Weights of a small GPT-style language model, trained from scratch on English Wikipedia.
Architecture: LayerNorm before each block, rotary positions, no biases in attention or MLP, attention and MLP in parallel.
Training: 1062M tokens, 4052 steps.
Each number is 128 + 32 x the weight over its row's rms, rounded and kept within 0 to 255. Layers, rows and columns count from 0. Numbers have three digits each. The size before them is the row's rms in percent of the matrix's.

# layer 7 attention output (transposed), 448x448, rms 0.0502, rows 408-439, columns 0-223
097:085128138176168081145102054112120122158132091147093153118144153164115137165151163162074141141086151077094112097094116125144063141123087155172142086169168175112096119143125144114163117140075162143169119130146172108128161138082086088134115145054150091150127120118133152119127160156185149120118144115169154156131117111159146196120170151156165113070145158125114221099100101136171158102146091110103169162134124090115083135130105092102134130191162123153120061177133125067080067131115146125181146133067116179123145135113133109098095084115140127120186108117146072071081162099113199108124103115089108072185146118088173166166143181118102101176146090168169115102100089126153159105123
100:153146036109131073136171131105125080098163096140095106144108126115111079153167129131166163120088131115104191207124112090178135122107110083155112098148164150082147156177102131125123131134102219157159147134158107122176105103052093150112151093129156194111100147108122132072102115140107180115105139125128080112152133178124080146060116091118063146192146067094147112104160134080114150144170193116073123149108204091126121143084162152144129175118173122128089133185107145136168139178148137116143067152164128132093120151060164184165105140126078142105110213142153135168122067097111132145125115117103165117110121085089140124071119125158119128145159127095161123158131202127111126125189
096:108121140079106095089128093119118071088092179186114096121106078141114081101139132168067138121160104129124099108097153165081152097163068117166121053114139135137148061108146157171090161145135156123129120161189150125087151101099144071158143125110132051104125143160100142121119101152105126101154122084138154143157160094124113164103136153068144155115135107141123161189138120148116203113136108069140145066133124105124206076124145114099089130135111163169181114119082116129136121090108158085119113131123100163098128095129133162082121164080142148175106160166119131120193148150177197163133185116076130170157129163121121123151148098107098136076091045155151123140103107112163098120140
106:107126105154114162122125100124176102111141110110163158137169086159099140135101151148107161134158103158139151158141094112133093162082135120099131233114095172119220116109128110155122157181105139116053114134123125106091154139183102118143115083127094187137108096125178067097152124149148162186135123180169136140101155114117087182124182166163155061116106192104205154129087161118093128092143110155132123140169109126091129082149068141111108156121139130099110112140137158070098161138191078107164091129164042153148128105052085165095169130144119134171123115152102055159162123192110155099135139120172132125171113182134089121157127172143142097133153155064106117144175126089120094098139
099:110132180131116122139175147119126111109089107156172022129153088155126128088137130086123162070178127143167074139104155147079145147145132086110110180180141104112104098083134098159122104114198182157109146119095112121113149094134171122136212085123090134149159153126124132102147134160153098112129158125117111113154124163110156081232115140133114123141086107122117155149151115135160118100187154178105093093104129080137142068143100156172084116127113094118110071079147142090149061173115132152169142095072109150085173129124106116128166171113109111082154128125187098129181158085142175122169159098199101175128071120144088110170123158132144104105199134118132150124186165151142164116159
097:156099080160111129125115067163112171099151117163155120113069103124130131107137156186145137127089100129148196101115118170143081100127145100099106113114137122156123145134123161120135110191105074144207102140124087138133134222084083148097175132015111115145133069131157193130135109141091166076131103153137087158139107156141107159125176073058102116170114118157141115157153151157108156084110134089113111157200141116076193131190135126095135135143116138134125191152113107131124074087093086138153136092139103140147075085135176069063120090104079136156075094118144104123137110132096138120133117130107151086173140123103138138073127116124099164132192099144175131133126168098123150155124
098:147092123173126124110081147127134131167086192137151115146079146178134105138070181139149135132130133125171107105068144143147121186151118158095061148106164117117142157156100104091117104142129196153105194172141121060129150119122107155109114161101105159091095090099167152119081154141136154075135135144085118141138080122150153145174164105142124156144150103145176149128096078128182095093166176184091098057125132136110116132150125133144121133155080089242115161184141129149104164142127176033077107069171140129118135160052140125112117147103159107125135106074149167168165130098095139173168124142131159131161133155169127129172103144182134141141125118162144131149052141149110098129163
093:138136097097141116083163103108147126040128092130152127083134178111114128121062086156189101165131113094110145100069146073189128115114164177131104157112108122129076122093096114117166179182137050127042121119156121158105131154111109154189127152134089093128116130128155117155155151125092182078147129125071141107168129091098107085163157172142124136145143122136152156164119128164055130123118101161177183119092092130125177108117049140184146117104159157114120148152136105126131096149102127060144124122097134174141135152118145111133096106116119111130147145160132162160112132088145146125077110136152185156130084173132111095014118158091159097161081096118188098171161145088104128111120
102:136094127135123133101095057110141178173118150111098096105080154161158075146137192160093107130169133106121098102185160130111091096145203098119120132160122072158111123134128158146118112080174150094173129140081136113184136163073065070168097147125126160071141133105117149079059130115140209139104155118148096177226105168097156106155160124121166119134146126148099077094158142164147115121081099128077134110129118149135102166130112116149090097140073157102109173142074147124213114133094109175113112106126147086133105118145149129108146131090105143159104136153170177118166122128180159116132118112162131163124178117161101071103074073132154056166134119082183108101171112156180155180139
098:106088160059142093154144151164197137111156131154177104115077146096122146210126137136140138147144151132138167165124120098180105170107131130167122145149096139105174108064106173104171149145168122160127073126164110155126079128155130111129098052096124179125200184149174156144124124118130154127116141070121131130073086077167094142193120124085087139121141096127097127124120171138139119127144135156152121090212137139139122086140073134139113116099166117068098098077130123080110089114135066102145123102072143101199150158018128113157148135106095089150153160134196111078117088128096136170139140172152127139182154134083127173183138083141090136132112100076108131143094155121087107142119
096:132104151136121147168172129144102138100114081161072132115131063124175197092170096104154175130092173169125199142084143145118114155143118129137090113118163138141157153121138116131132145133105153152115139111101163084121133115081115110152085176159099132135136154159156156130213155122118080131100128150128130147109157163125109131064115103065131176146113106096119119230174135136169123136136124176076098109187119140124147142078067100073132058150134134157147115147118149148116115160112096087166048105202185115162135181134132121133104116144096137069092094173136131113170144080128133081156078141123130154129106155096130071124139097173109157175168129127139128136121154155114176068148
098:097148057109109103143178145107096122101154164106140096154134137141124176071090062147085103130065150117104108125180161160135120118146112160139115178125121158169106099157101182116178094131097155141148159183126156083160069135103133134090148094164086165147175098097192159096133111147126126135097151085141117081140167154145184152089121122124146094123125053174140163128141153136168099144204110099160147148102152129185140124104106120099123159122107118078158082112117100090147102131148147158123062158148165109081113141147115127122120138090187116101121140149168113099117139114109095136118071145153145090100109154173098113112147169100103097084130169121141137125135140109085204072088
102:158167118148154150123060154083175162173132092092143077179127101155117128106145152100180130113118162143093133154149105124137135105141096114107153114137109137134160160101161109124116169082123076126081120142083130175152207073148126095074119086101134101099107107117159137182122097090125100068075087084166190130105145171118151174122110160142151120103167179112152124071120092064116136088109108083131124158150068143090119071176164118152125131117071146145102162169057136081158173147177131138142095090194143143072086123145094123127121170055087146079112071154132118116172102163124126105116124101179121171139141127133143178183070095117132154069153190116089144127094105145186139110105
099:161172126104130124143089172089132150157168142140109100165146093092169122169176142169067158123134152130139122115071161153152117128118130142187157103172112094124070180114218139155173120137111091112156074150105069087128121088080153107136112147134079128097154146133146141123069119124145163144123132120158147145154149145105109127114188147146087130140111088094101162197156121149078068122134134107141125147088077055179138125171203106113173069022200143180094103187110109190113111156109060140125224106128101110117121159141107119158143081093143101110139157134157146098122145100070172120109119106149110200169154118138172093101116140136111072140169128104149104083091055166107094147158
103:156162157100117164167118200086176086114135127186109149131164154089065059093114076121156128136082066171150135092128142137167153099096156168132153097114139151169090159163130137158123132132102165144162104110125129103162146104136126139128111125170087132126087124153118112167172103166185102166101176105142117092124109158148094096164106119143105105117171118123135159118157187144127093138126086098078131080089121126114117123102149082111152143061150067129088098107096143149127137144145148152133164125191117137106119120126110112108143135152120117141161085150157145105091045119112095137128154082129153094128095189071119152103115208079133150166099170138050136095097091126213159122140
097:112096112099169148148198101103125127083085148103171133139144176155133193191144182153081133155095127125165127169135100149142143058123137180152132150127123121122129141133137121132104110116186072169165127142126144101133158119119153174169066135095117172098153209154118063111139103176102092193141064070053095095130158126136103171130154116110125118114114105157209140114136161137155140077141150094184142199147075114058131130146115156090085180104145094156099151116118099116103107147152106136139171117131095114126137107132197177128133152124095154135086107087099131149118155093149137123047149107123159098084185105140069144108174110113148132055172115103090128170071110166135083158108
098:110148171086129108069133134128097086093155159139129133122104106113100103163152140110141195134158108121059196099168126114165167123115118162124123115118081143046189143180136124157144154068110094145133108124139103120098108100143147098125152097113148147112141045159162149155133156095159186148105094141111069173154137160164115133095097141145126190107169115150151102152144135134145131158141168143119137094102101135201070116150104098159149147140102116110138157106128100076083161072107100064095157136085161084097131132079163115107123133171110128173141135101095051130091127110159161147142129120118177077184157128063037104183093128196078124108210126131181143154121126150150148154111
096:136100149132174138089176092161128117112089144102190082133112179137140123120096163128137091062105142100147114169104164167115143135106105135141168146113181132144077153131125130140100081124086129111126108111126150099071082144157171093097192137096127152166146101118089165159133166122167128119140157143142102111124120132128183161082109073149120081102150144067162135149124113106134157118148145124205085102082146152151160162092165132102096081178150111104088145157196053176116134101141087117162095082175088111186164165058098108131072095189160184131149090118139107148149126102148127125114102212135122152133113155158155054159114190095140135134159136124147154134152136155122109113122
091:080113176149175169135152117135184098232128136145166074125120065093154134089115190117128135182082090090119107105117124096153115159154075173107087172168113095109084106061189091107121160095104150063152108159154124071143156097074146075135100082137107130125105166072058136138102152110094181101082085103107115091133147122173128193111131113114138146135130079156136125185109040161102088188156129129160155055138181164140203160088189112092185121085137119130088132120122198132110137113133164186151116078099133107173139155118094107181069081201140147150128121126169086121109111107108107129121119100074148106124135098100154148154164192192127127106132125075149097111125121160102149132140
097:143119162134110078137165110150131124092135066171165128122137213142121107129075087099158132119167107091104099194114128137147151169225083120144106137089139131109178135089121117111138120082141118101187139119098079107194187136126117114103099123120135111093142142095175144096073104110164117096106102188104130104065119160133113089121129103129165177102141109132145160121149141151124152117110147145096193118111083071139107125148115117139146097110150167112150086058158131170127143109136159189046084200201110141142145124143111118073152148154090121124132122111092150104163156091149181111112136170112132185170113187173169118040149185156132119141065070162095099108072106113127111073152
097:205108160118115184111093129093147178124097180114102196090069144147084163148106142078144146165130166203136117074159143192140092128111115152100137138102137137119090081147103115142106150128099114038155084116142093130151084113181111103093088118119136148068114140070150105058162084148130105137135167092116131122108119111079107151143182180103077090148160089137126142144108066101101136157099076163143166181101186126122094154086125128159118179109127167084091182119141121153177124155176082157127103108124032170140122135152178073105117187141212142146134061163109137129092103185135144158170072112128161136136127173158094151077104168145089143128149106152071068117098141142186145132164
101:111133160100038092040144119117139123139125146149182087177142140172114100145201110136099133129151159103140047109145124084124141152124105130114136128160086153150129161113209118094132136070096081166152091149138117132146153168157100118149155138091094102157088121097124142142193126147136128176095140138038136118090147095106177126136123132099119062088095115100188120169136112131182156115158118132143109178114172174119128153103043041116114113100137119106072113096155110130181110101127112088125073081133106100085124147158126098116144110108128138112178163133150157119115155119193157124169121183095182103152112134101125112114114173170117149170120142168105101149110075135140141187136
095:116084157130144094108172124107138120165138143086118187126108113111116142144133099124068143087149193127127107166127121115172117137124128092158142141166162085112063148090095127082129159097126147105145124103136105181082138071186141187133135170127102072135126078175192208124100115148120067109153145113113113141195156102134107147121170175135111101177127081154105115137167132145121132128088119126079146107120190153123219132152132131112090147094102113121127161097168176126086144109098114101160127078096137096110148101147173097131079126134084122129135119150164158132154148165120120091138111143162154136137121148046074145117168095072206135154090132176176092107159168121191155123114
092:127107136094129105154141169089112193122173149146141183115112211192168125154182138114123111157114160127123122122167156080124077151140126114123146168163079144122105149158086143141126100089110169130111138105098040149118117152112110145081082156140081132139125079081071094125069142147111059111145079118110099130181130076134131159143096161197073155102077128134179136062095114139106188146110094149110167138112112095151139108114097161166164148143174155124127115068128106030141062116150115069093118167080229155119108123056162141142199154143111140120102094126172103094121133126115170155151157069089151102102195102126133156114067159160119114075104127104127152091128158205131106085117
091:139063157120119172132141103131116176123103170115175083133160120096089168088138197128134103207122090150123129081141089143106156139173119078143089143136124139150151073143133125099144164090064195114165143148197069130147124119123118074073130134175170073142086041110134165116115114047149121103114112087148168147096160133134168113105177116116155124112121168101128140127137140149164117070124117175136152136161121124189137092097073172130133158166081129108159067133140149121154110101127168139149072126073130135123118160164105163123109097175134150206036136131141157166127090185111075127116106147103061168124110132147049123090126144202164119143090107151119174146126097160099097103140
107:158204121158111114220101072142145115126122093167176142094052090186093108148097141098146126126091162090157103200139109126092091139165109047180121181108103133154112157089126111122085106163127185198141118124150137123090128175135107089155201098146137128126171113163160098138138132154134123147095215100151108135134113142164104069161100135127159148161132122140125138153061132100122089120115091137175103090170140082167170090137088115127141158102219114151125116065148195129144139123158132219154118137111124122125143107164161174099156122131185133171071101136201127150103188109158133166109098090076149142094151165092057132115128106123087137037058137104104121170167109170117124139104
092:135094154175134103141143134120110123076122142156169135124109177115097113101105122140094102091151110085096109132065129140135158158180171205136086121141119097149144168172126159158190095172176179156126136129161140163153090077091122091103105100141131180148080139120180104119147100144164123145136139121201104124100166112126122157157148163123132092101138153116170098154114105125062162138112135055148135080086145126173139136142145151144141164167082102145148192150102137140158182100081181116115106124142174095117170114105187157119134156162144072101072060184135181101136106142116127141079100145141135170069145144184130093195095078080122112166116183159140175112163137129142154117134
093:159127135108128140166115150179143124093168091146090090179125167067094149133118113103150137111064100128144070100143089158081080128058134130145114124178132133149178091087130090084127132115157131180106133151141119123159135110134081160161111131144158060160185147147133162092103108156119159113128150103151137115211143147137182161138138105096111140135156116153179171139167170136137153139097134134133095151111170105142101154204149119151138139067139149072073082130091122119098055144139116207067138100139120133080084103176080097116170123094114182139102108159139149182153187109167140111158146098127104125151149138185147090113069148146168136188161145085082121086140148145083159139161
103:121126184136107134098129122115174104198087093098198195117119109074120115107141096196068161185133158148143163127138044133167121119172130135142110090110126160114174118105133083108145096154153202142166132125100095149132187039107189180148119141117112145127093103074097175083117098121126114103063095147110170125138097194117125143114157153178112090146136069118134173130156099173135127180133102166126109191116129187096105093098201149104054108126150120113105145172131073074083108075156099161117106125102188187140177181100093080133138134195088084166120162134133151106095042121124147110105129156110208100153101123113065098095148169112076151136104103170188159104101199094130141106131
099:112145107105109145183118138121146121064099138074080127174136066117149152134129104179166122132117139123152058139132136092135131123155204120089120182159142138123159159179104103134104077094135157138122106123126143133148100094143126130133148155137080182115114206146137123074133118128117096160113016107123120144133105163127112096133133116153069130112102103158140098142071093111110112097164138131112131086082141154061091163148160077160181086107130123145102063136110154105140117088139087098153093111122119154136090149097119118152095144120124158142125130083073129116125144099085144150184121139082111145110120114127142106137122130123123195173167127131112179149106125101169059080113
099:138094092129091145177098106128148144147159156163138103108112142156139123107136167133150188020081090110102145104177119110166154081157127171158113099134138119164132079151116124135124144123082113178098137114096164157133143163093115135113089094149106164127077162131101136169146140135128119147096179109105133092158156100161062156109162130133166155083139084186151141159120127131128121148138135179200112099099163186125117190139106130156206116100038194157151079176113083090106141084146143139034106148139158084157098145190092104174125138104131128104118119123044114174122136165152138152137161093149129176191151169181123133077160108098122111121099163115102139112133061072082129096121
103:135128080106153073204118167155127128208141134074133062100124124175113150149107130147082144104062127095127164124173094108150134111146106136128195177105048097146147110061156133115173134167107112130176096127092143147140130137172144115126142152116119140168173111228120188136137110144134101138160165188136157115148178116154091126143076163083155155154116099169152134135174140102129164148147091145127126128152126126109133088141155126104190177120115108078131154170150144123118112153118112118155183104162116125146107061167124083150132090172105103107147138135103103093145062103116116099115174137140115138140191173151143149078075072177118089173120098092119115102139092134160142150141
# layer 7 attention value, 448x448, rms 0.053, rows 409-439, columns 0-223
100:105148180090130096119108163126101131121107102136159107113114140138125160218081145187169121158174075093170061090134135118132142098171135151117114152148203138101147155143180136129161112053137108168100146120106079077137185141085133094125082150123138141148122091136176083147117084120171122170080108107104098122086095148124139164080146166169153101076110155081100118056098149175122080117144147160111080117147089094144125099193096088133166147147104122117133163088154122153120124119162110065137143135110165160123139140074152131126148133080158071170124082089148071143108180109126066145135153179070154104154132198091126119163144076160068200156158058155112113143130068133135104145135
097:127140081109169116132122135106063089079161147134172123151159097088120167104115046130116098123133112130114108113092141139174174167136150140107089120132097154132134085137061134080101125126102120133131123085141049082134110146159097118098113126141188204101169144091169035137113141114148151144119173127145144101114075066097116135138146088231175095097162075096158201167095148120106087101150150137176127120146170129102162070110145157119132186134099142092134096097168103170124086055088127191109117172084087159126152077121178082136141159107121099145142186153144133150117158152145127103115096105147123116107097152145136134051051186116162143115114122181124134093185114138167128177154
107:160110150077093152094144150144124131120155104078132132091153126155100153153084075110139115112127147196127151124112135079150115093088125150147164123111166171132093213084105131130155112147137224156104128140153093122064117125109177159139118115158080087180099165192125080070101072143118045129072166136112129169114124163181121167073131141124064104084121078132125113116106110125119126156091104151101113098152145033140114140100120178139148098174159092139139125108096148160104083182057097097160163112150096102156164184149154111144124137153070157172143037124126077095137113120120117152108178131080122146037128107111080154133158078152154157129103149092150129138124182135099168150134
105:106098119170193107178122107110114099097140154093094121119167112039090160082139105115155109133092119130108112142054125068110072161099126097165086116193082154138064110169116084176124162102129172153096078139098190130090100180128106165136219115119143138126126121184123082092132074168106079110150166038105109094076137094092107119106198102088079081124114104118138125090120124169203131126143071092112131052102133136107145155134147121139081161097140147099115108108085115116111118157067092122121171134091115182138171130100081148093094126100137127093054170125176144114123102149100140116114111089091144103112093080081090193153121166105174154091085093115103101150130137178173152109152
101:096209180133159135156177138155160115129105064110099158126142110126154066122180156079059151144137124106110130210109149166126203092132135099126097100097155110091160145138157136165051123070091123102091116098164172128157143141145177114154142168111167151116164147175139134102105171060103163114094078133130155130129151126098133105115087136188138184114136107136082101106111101120177150127140172098141157093113103096148126107081149076085084136157150144122120123140122134110171154148171109124114040126136134118122130084137104127187150117158196126108117155152123118184102125135123117090151152128130083122169134155188137093133114145150175130158082138127103133083157093175109102095126
099:111112131112140142098195125101093049151137099138140092180164145125167140131136115124124156137124151134142156126143177094122115109103130092153152209161149075159128146118128137164096141099119139100095093143146104094086116122143160142186130091170094091172065192101194089126152162096136130169107091098092125061141144151062094112091168153116135108160107112109132118179086122128188189149096099072124147101061199147115089175141090147137123207146186171119177198069126154149164175124165172178147110197138161167144124114153070132110185163090135125137146166090122183150093151156106115168102098091103101089054110156114177088109159146094114095096151112151114097118069105126147129116106
096:136091150092139162080082157138114189158137203177134125142125136115164154133131131091125138075100156187156085182114096174152165124118104068199145135157125072056122138121097137134146120119136134141134145080123159108110094103150138095126150149103092161164174107151093125107171076111157168109054128175141076128121131133139149102114081144116178147122145141162114133159164086103151138138125092148088192162089137111184046132089147109169124121113130136042187094140124117138145127145114099128161087038104070099145135190148105115154128096138111095104145178136066165101068104208093091103150085123083122110134122121145178157131070086197132122144131121107161117111167116106165125148127
104:112175082120154131118134096161147098103134053137060046147146162151107121100060101132112100128124131176104096083070176156114104125115148100135105072131136125072152077114131148165105195086122098137127094095161149115150129082120184120061161121116116110113128156147163097114168156115057133130058141091079136115109103188078104118128149110098142118143146140129122108143082151148111107124135115196167142123085129109091139065119168149044113111083104087123125045125087101122083132144154148146090099176042106130130091109165106141155107091131127111130133163122095120126121106134149157145116109095132138135123126163148110159145133116126093117129133055145068183098097058101084145180089
098:066149058168183145139100129115091147159124144111129085090130133103167146167163150109174138101093064120129156133182135116153129096138116097089136043180178158141086123170096108109102136167104186156157151141096083120109158094196076153138091143157181093156118148126104099161151098163122084128137126077141155120103136121072110091071149126130146078092103143086124096123153116118128124111105168077123099187076079112113145152105131110143065162063085165185108134147110099172104093180105169079093184097100142071088126157157103130127148120105125140116146128172170137185093130126118152131178075141089173075070181116114100163118128127117187148182177125189124118167118079126138160147155
101:161124132137156117108164122112155092142120098093120057095151099137101184114140123115216133075142082137092075044121107093135153133126114140079100169157150090118061096147086189166130094061172124129116105123159103126122103160104059064102132081143068128125098137107073141143112073149115149123098119106112198130090171125085110164122163127183124139088154134187084120133105095139159087169130120099181150135095162132149124095137142078114110127121059125166034100123120081137121110089112090110088126187118032141070168100147132121105164158112141149126082143037111162128134166155139109143134147131123123076127109129150154152118125130167111092159141073134100112149095141124128116166158
099:151147151155119178124134163165139158145164203174154096139085115117139080121127109109145113115123157107149128152104111173093060161108139138121102172109107201085140182146139114075178127153168146078122101110175099150140142133095115183183140178100197104145086141094158090091088169140157132169199093187174099090183151119132163167127152142127056149106143134107143105072128169150054157105137162113128172079144091136121160126169092141138138126180054137096107127142117116099139157168147128157178146049082165129160139144126165180135129141171077147140139101148117137129091146155138122094145108187114149153107114139131107149087194145114114182124113090081180153151102164134184090069155
103:123111116139140112151205106124147114128169063107138109065089131061050140093070134122102139126146104146142120125175128075111139027049150066151238124103104092146102069125133142104129104085136162161075116104131200122111091105108115115132135105160141090120087156134124097136137085161127130146136141096156122134112118089089107124095154105115138101152113086104149159188127135143151117145107126150136157106148158097152146132149133109211058124109102045183097143086136155104093082077098101092133124155189033118138109134121134163087159181195080102172099144122111111168175126181160105198114105097099098119076091131073103159115116096116126119106147143097115116086135130123114081150104
096:177204130151135156183166111138129088174108076169103125097097108180134139088153116101197067122144179119138102100162149163109157137167140106032076055114112155200180092159118062152118135152168136199127108104220140137116150159167106078099138130119146105066134180090091091150166172126151129149178123190135165149124151173145197056179097089115114185140165125123092118164064145094167121096155126161107131093138155111076157156101132108141131072145091108039101131142107135139153153089143147158141110116147137098104058175174159115125152112063120194163162144139142157141165122113186146126137182088156121078164143151193213085151125088120147124145237141146135079097122094087187111147110
102:156142190124122115153108119155103166092114154139120153129115076115139108118118156091141157082145146084073094184166134098138080155115116091125075147203120133092157141107161189152144125112174144224086131127117088074178117140123135146092133123138162156081140131107109140139107140138107047106166086108172194074145118083152180122147149087112125082087102117074130066118096149140168172104078130111113123137166121095126167123156117086137130077121186115121134115137135122089146100086081104073113079170111096122063125150123180089119108109125158161129115113132102107123046113148169139159102065127104141127189055074119083145163168083087154086136154113168182085112120131113053095107140
100:128115128149142177132105197138103125141136143121102215088120121093194115089138121103153096144067125144056141153123215145135152138141126112076176112093151122103106141113133099106090141136104144060155129153089185200104172093134128145132139115150121070155135084167109180092162116146151095072130143214197135111089135137158132103164171091113132132121145153141094135113089121151154135164127146143105111121133087087111090129155134076137098099107127117100102142116133135136131187118087115130109149123123138100135185120201076098133130067191103099115212128172179085110114130163113108131152158186117137119137091138127122152168122138123137139167118132141140139143143147123122095059156
100:140156055153152173092160056133132110146111112105126154139136120104152088154091106223189135152152065111094131116110176154168146145129092108091139057143174119131113113133149141132116119126080130074188139147121138114179189167079183089098183141144177178142062124156125091170121135114064126107146118161170152142118157129210066182093097110153116085073122120129059169156104183096118119101096145133117176121099134176154151120108150137139090084168138139139127124104101095125141101102181167125112101187140118145085149155140123135133195121095123105167119102172166179090114144133137155104099167131172154117130188123206130149150155136123109126201090149156119091135081091149101142161125
094:087166122141133140164127107116154094129204169103139136072075138169117118123122140114101097091104170153109159091142094097105129080084175188129082138148099107177059114135081101131217126182101106148103151110140143128110112120162083179113130089128147060153178132173129090079108154154089093110125107159096147070175167123140135071116141092117167145128107132126099136189104106130130141152102135097132197120117107086121136147147099158184128160088093148095098114038118091147120161140135125073150169134111140159125095111096152109156133092084175181165180129107141107111173091150101153165180102135170163164140104077126132144087176160167078170152141117089143133133108099117129109170115
092:109159159179136175095161092131106039109169098138149108189130128174075148152165091106133109098164166129135097152066112094088165118091162093143121103091157191049164137150122081196124145150085099184101141090157117120093118151169062131105100126149192111100150178118175112165124115152095075084183117106091148105154132129090082142111116127099118078122109173109152127160130139178171050135171181149118112193091141134177200178127129081132111134123095160103156131096124066141166145086129119101138109076169122153168127151094099132175160182131188148146107075187127177104100121146114165139138089154069185153131117119128113105078147075109103136156188147114135154104139156091129114152103
099:165184082085079144109101098111130094115142152152141166187150074110109114079193107086135170088114112118063117153165134142118129141101103117190174166112162107136102152132089151129135075106068113111157158142145141092100149140123188161083136133154113121124097111114153049181134139188132121124151153109162163124167118122092072140181180146114129098201097155121156140107084141089142059162139128108153104110121124198142161141151189172113189133172142138192132119151080185097111122173093121137101150193122137137073152094179100089137139125100131136070132160104118124129085131127075110122115130159129117122096098134127177138100121146150088185120104171156156124155094164110098095155153
104:127167144134112187129077140111078161179131128167041118145160120132097095113154089156095138149137106127129173115130078128156122135137143139176152145156020142156147164100200137176128183109099157139136127137136158107133101169098140124212176175075165198186185160156131173134150192124079162155107134181122146096100136206112191114118124120104142140144075150121142128101146135168070090080119130114114099103134154123152094137076095177109137144140126143133116108173115154175095165133109206141147127101135119110150103203120115168153122157149113208102125098180081149165085133124153145158175175172120113142095176149145129105126147177067120166137154155137131144159145189180118117081099
107:138147100163163133176081090108115094166121121129075148146126089150161097084142092126168160157074161147138220130104116138085100140182112145142131122125069201060129097116090080077156131172105102137160146089153099144129077136061112145131181105111091108156145117195141099109131143149166118121165094210141130125107143165128127145154094133142136140186133105194160128165130158167126082148098102126088171119118159188140130129063149163149119158094127213107131151114108162129119047162141140083172114102108069127114160143126111110126144194126129168080091150166165177153130145144074162089140156160177122143085083121151137166097100195150129104166150095158049091099123187150177142097118
096:104069166123193094109071115147153111132129138116151067095142179166121113157169186140110114153148143148056149146146059103133128166170129199098111106134100104157099118133122156120067155149096062133096114100124137096164146185155157166103099120094113095083123161143112213136115142146126165149147150124109134084160145074140081097121065152098143135152138169134136165058141134119102137124097155127110165195120084127162108130119185149111107103115125162128120130104146105138104105129161098103134139106119125153126136174092108120143078127179081145071140146102137081079157103159160162092099173097208142215154173129132133151167138129143133110110129134138146156190131103113106114181041
093:118149109117159130109116112159096141111067165150098092167164059070131102100086189126189111152104122185071142169131109178162118056057081099154146105142109137142143093108112135108185155121136153133123067194108162144158095112152132124164092161107169106155106104098110101128145104079033165164065139093099063115080029121065120089169127147076149115187159125123085154172083129078083107088125084099145135076080140118144095173174192122171207074085119107146177155124124097109111147149103125115146058124170150131137108200168134156111082089132202110136113136106154128128113147139073135146127181172084139173115104158110083138132148126144083115168137116128120148183155031126149097147082
096:110149104162176072079145164139099120175117107115138130177096128171141109174158130117157117093194110107092122153122155129085137144107103147148080117079101133175168132140114165105108093108140127073114169105111159134153119119145147114143152139109149168184112068152159105127084121116058121093190121179125109074112144121138075103139101098168095160150126135181136176168091147100125139074151101159137107139118088149073165208167127126089100091157152119116156156100070168106121142158118166174092073143141194156150146133139127139084154166091110124069171148145164175118132131128109175171138164105075124127135116160113091128104088134127140222103071145094127137086099131110133110104119
105:094102149108103166143132148131104142143110151113101143174127127144070121136110179169108128114120148127120074090092072159126098137140089114124153104171119083127076172141090085142162136175166168181146108161119120189111105096162145133124130143146131167159151103126119169104108050130135090071121152161087149170117091157113150129194137128135183095129182130104144097090122073202149102125140102109166244097213136155119086101115120139108083142190057167104124111167156214155100075160102175179150133119172110132161120107083149134110101110170093132165130123149114116111139113106147103112157186137164140125153162143125178107100151169150143174163099121157090110132120139122173135132134
089:103071172084072170112162085136108124104155142084087092163076151146176109103108147102100076153136087126107096119163094128113124149182197114117066142154137126126090147157172141148137134109095101084120105077113157121140135120187172132171121150082121151121149090155111092147113124099091123140063130111119186123194134076123070166127106141100084111104166130148131179115143122133117132121136168152169106101209189148138065087169134128115144165191148131134083138149131114091078179120212154167180121089044092176157135092119080112118151125072108125126151085101091097082168145131108116145189095135070129122144141104167127088097186103122122183146114108126121149123090093111088147121160
101:136161074089071167149140102150156136139140057160112138078100171166158089066109140114142107103123170101168068137127094138163109189166083126113151124123131123141168097105160088146120125127148117079121105071108177126155124161158144076135196086119115178145107132149120158128144162137176146101125106131109140169106093118178166147115142153164178138074072062135125133118066162114093067125109128153123182129167119132079086085076102165140112134162072042075124174172079153125078136132109127142111157122080125121128151155141139131134119138110135149122113072126107133091136089101153152195158121124114104130140132097136089130125153155119138118140083146141058143108047153148141078119140
103:121101155103154181091118131137073117143141145122173144106100148131087092220095120111159136125146186179086139165147181198153144139062140127128127097149123132128121192131162194177142175054145029155113157143203073155149105145155145147162033155112091188096171127141138108141113156135104144160112126148172122116092107140150143082159112078138061134085117144091096135164107111123192125165137180116127099088109102068135194134196078126123130073119125166146119132126131107127230166195097133125096093174146152134080085147139132161165129148121099142186163144139119131151088168117097071088169121130117127137162123124108112168181108128137116128142152143074132162159111121150191116100123
098:072102161087075150152167165114141107136197134133194144097109165072098131206113087113105116178065092106169135118135123092154076135167163087109114189080135188160131127092135117087111127125137161121103137169102133100069127168126115082178096107206133141113140105123110118107107161127126178117122114134096089099095158085086153129163178136129123149127127199106133063089087120089124110158117073148085134129113159159131139131097093086122140126164134090100153126123129130081098156149154091114187139104120091092140166120087093093090114087108157067108116128088188107185154140145162108151165109125062199178074105117101144116134147106145134112080109071097161150182089098148136099099107
098:108166180145076146078156107117154121087136150148165113161121130101130139100071072106151129131159145154085150110150142112161183123083150127078071163137159111117160091106148125136090095089178155088190110159182092099129159130148121066108153075156111121112105181092225100085113133112131118218146114182131096107103124125073143150077147112130110091140141107117127106134096157158083086117184126138113131167085098130086120144107110112137140125131129085106139064173121127136121183133097132131108171113190136135148119104070110150120123090101072150143117165112120159198176115098139122136076122150122104131061114125147107089078131175111117110105161110136141138078109158120099093142127
105:168103123107135105092107145183162144185172134160149102138162101142114136128149178120171110147162159128080107131138133177087176118107135125136103066105125088142201148139119175138117151140118123072126124143106123160091149148117157120099110130139112056098174123103171120122107143062087116164131176128160129146130119161108197134108148142144163178132161121130121150133195132103160152088097105163118115108146088147093113071092135095160080098088114132147073157098120157125133087108149070123175167114182150082087068162156180154120191111125108129096109151079153102149149164094158116142092134159179124209185216123152112128118136138073182076111126126109141152120076120147075161134122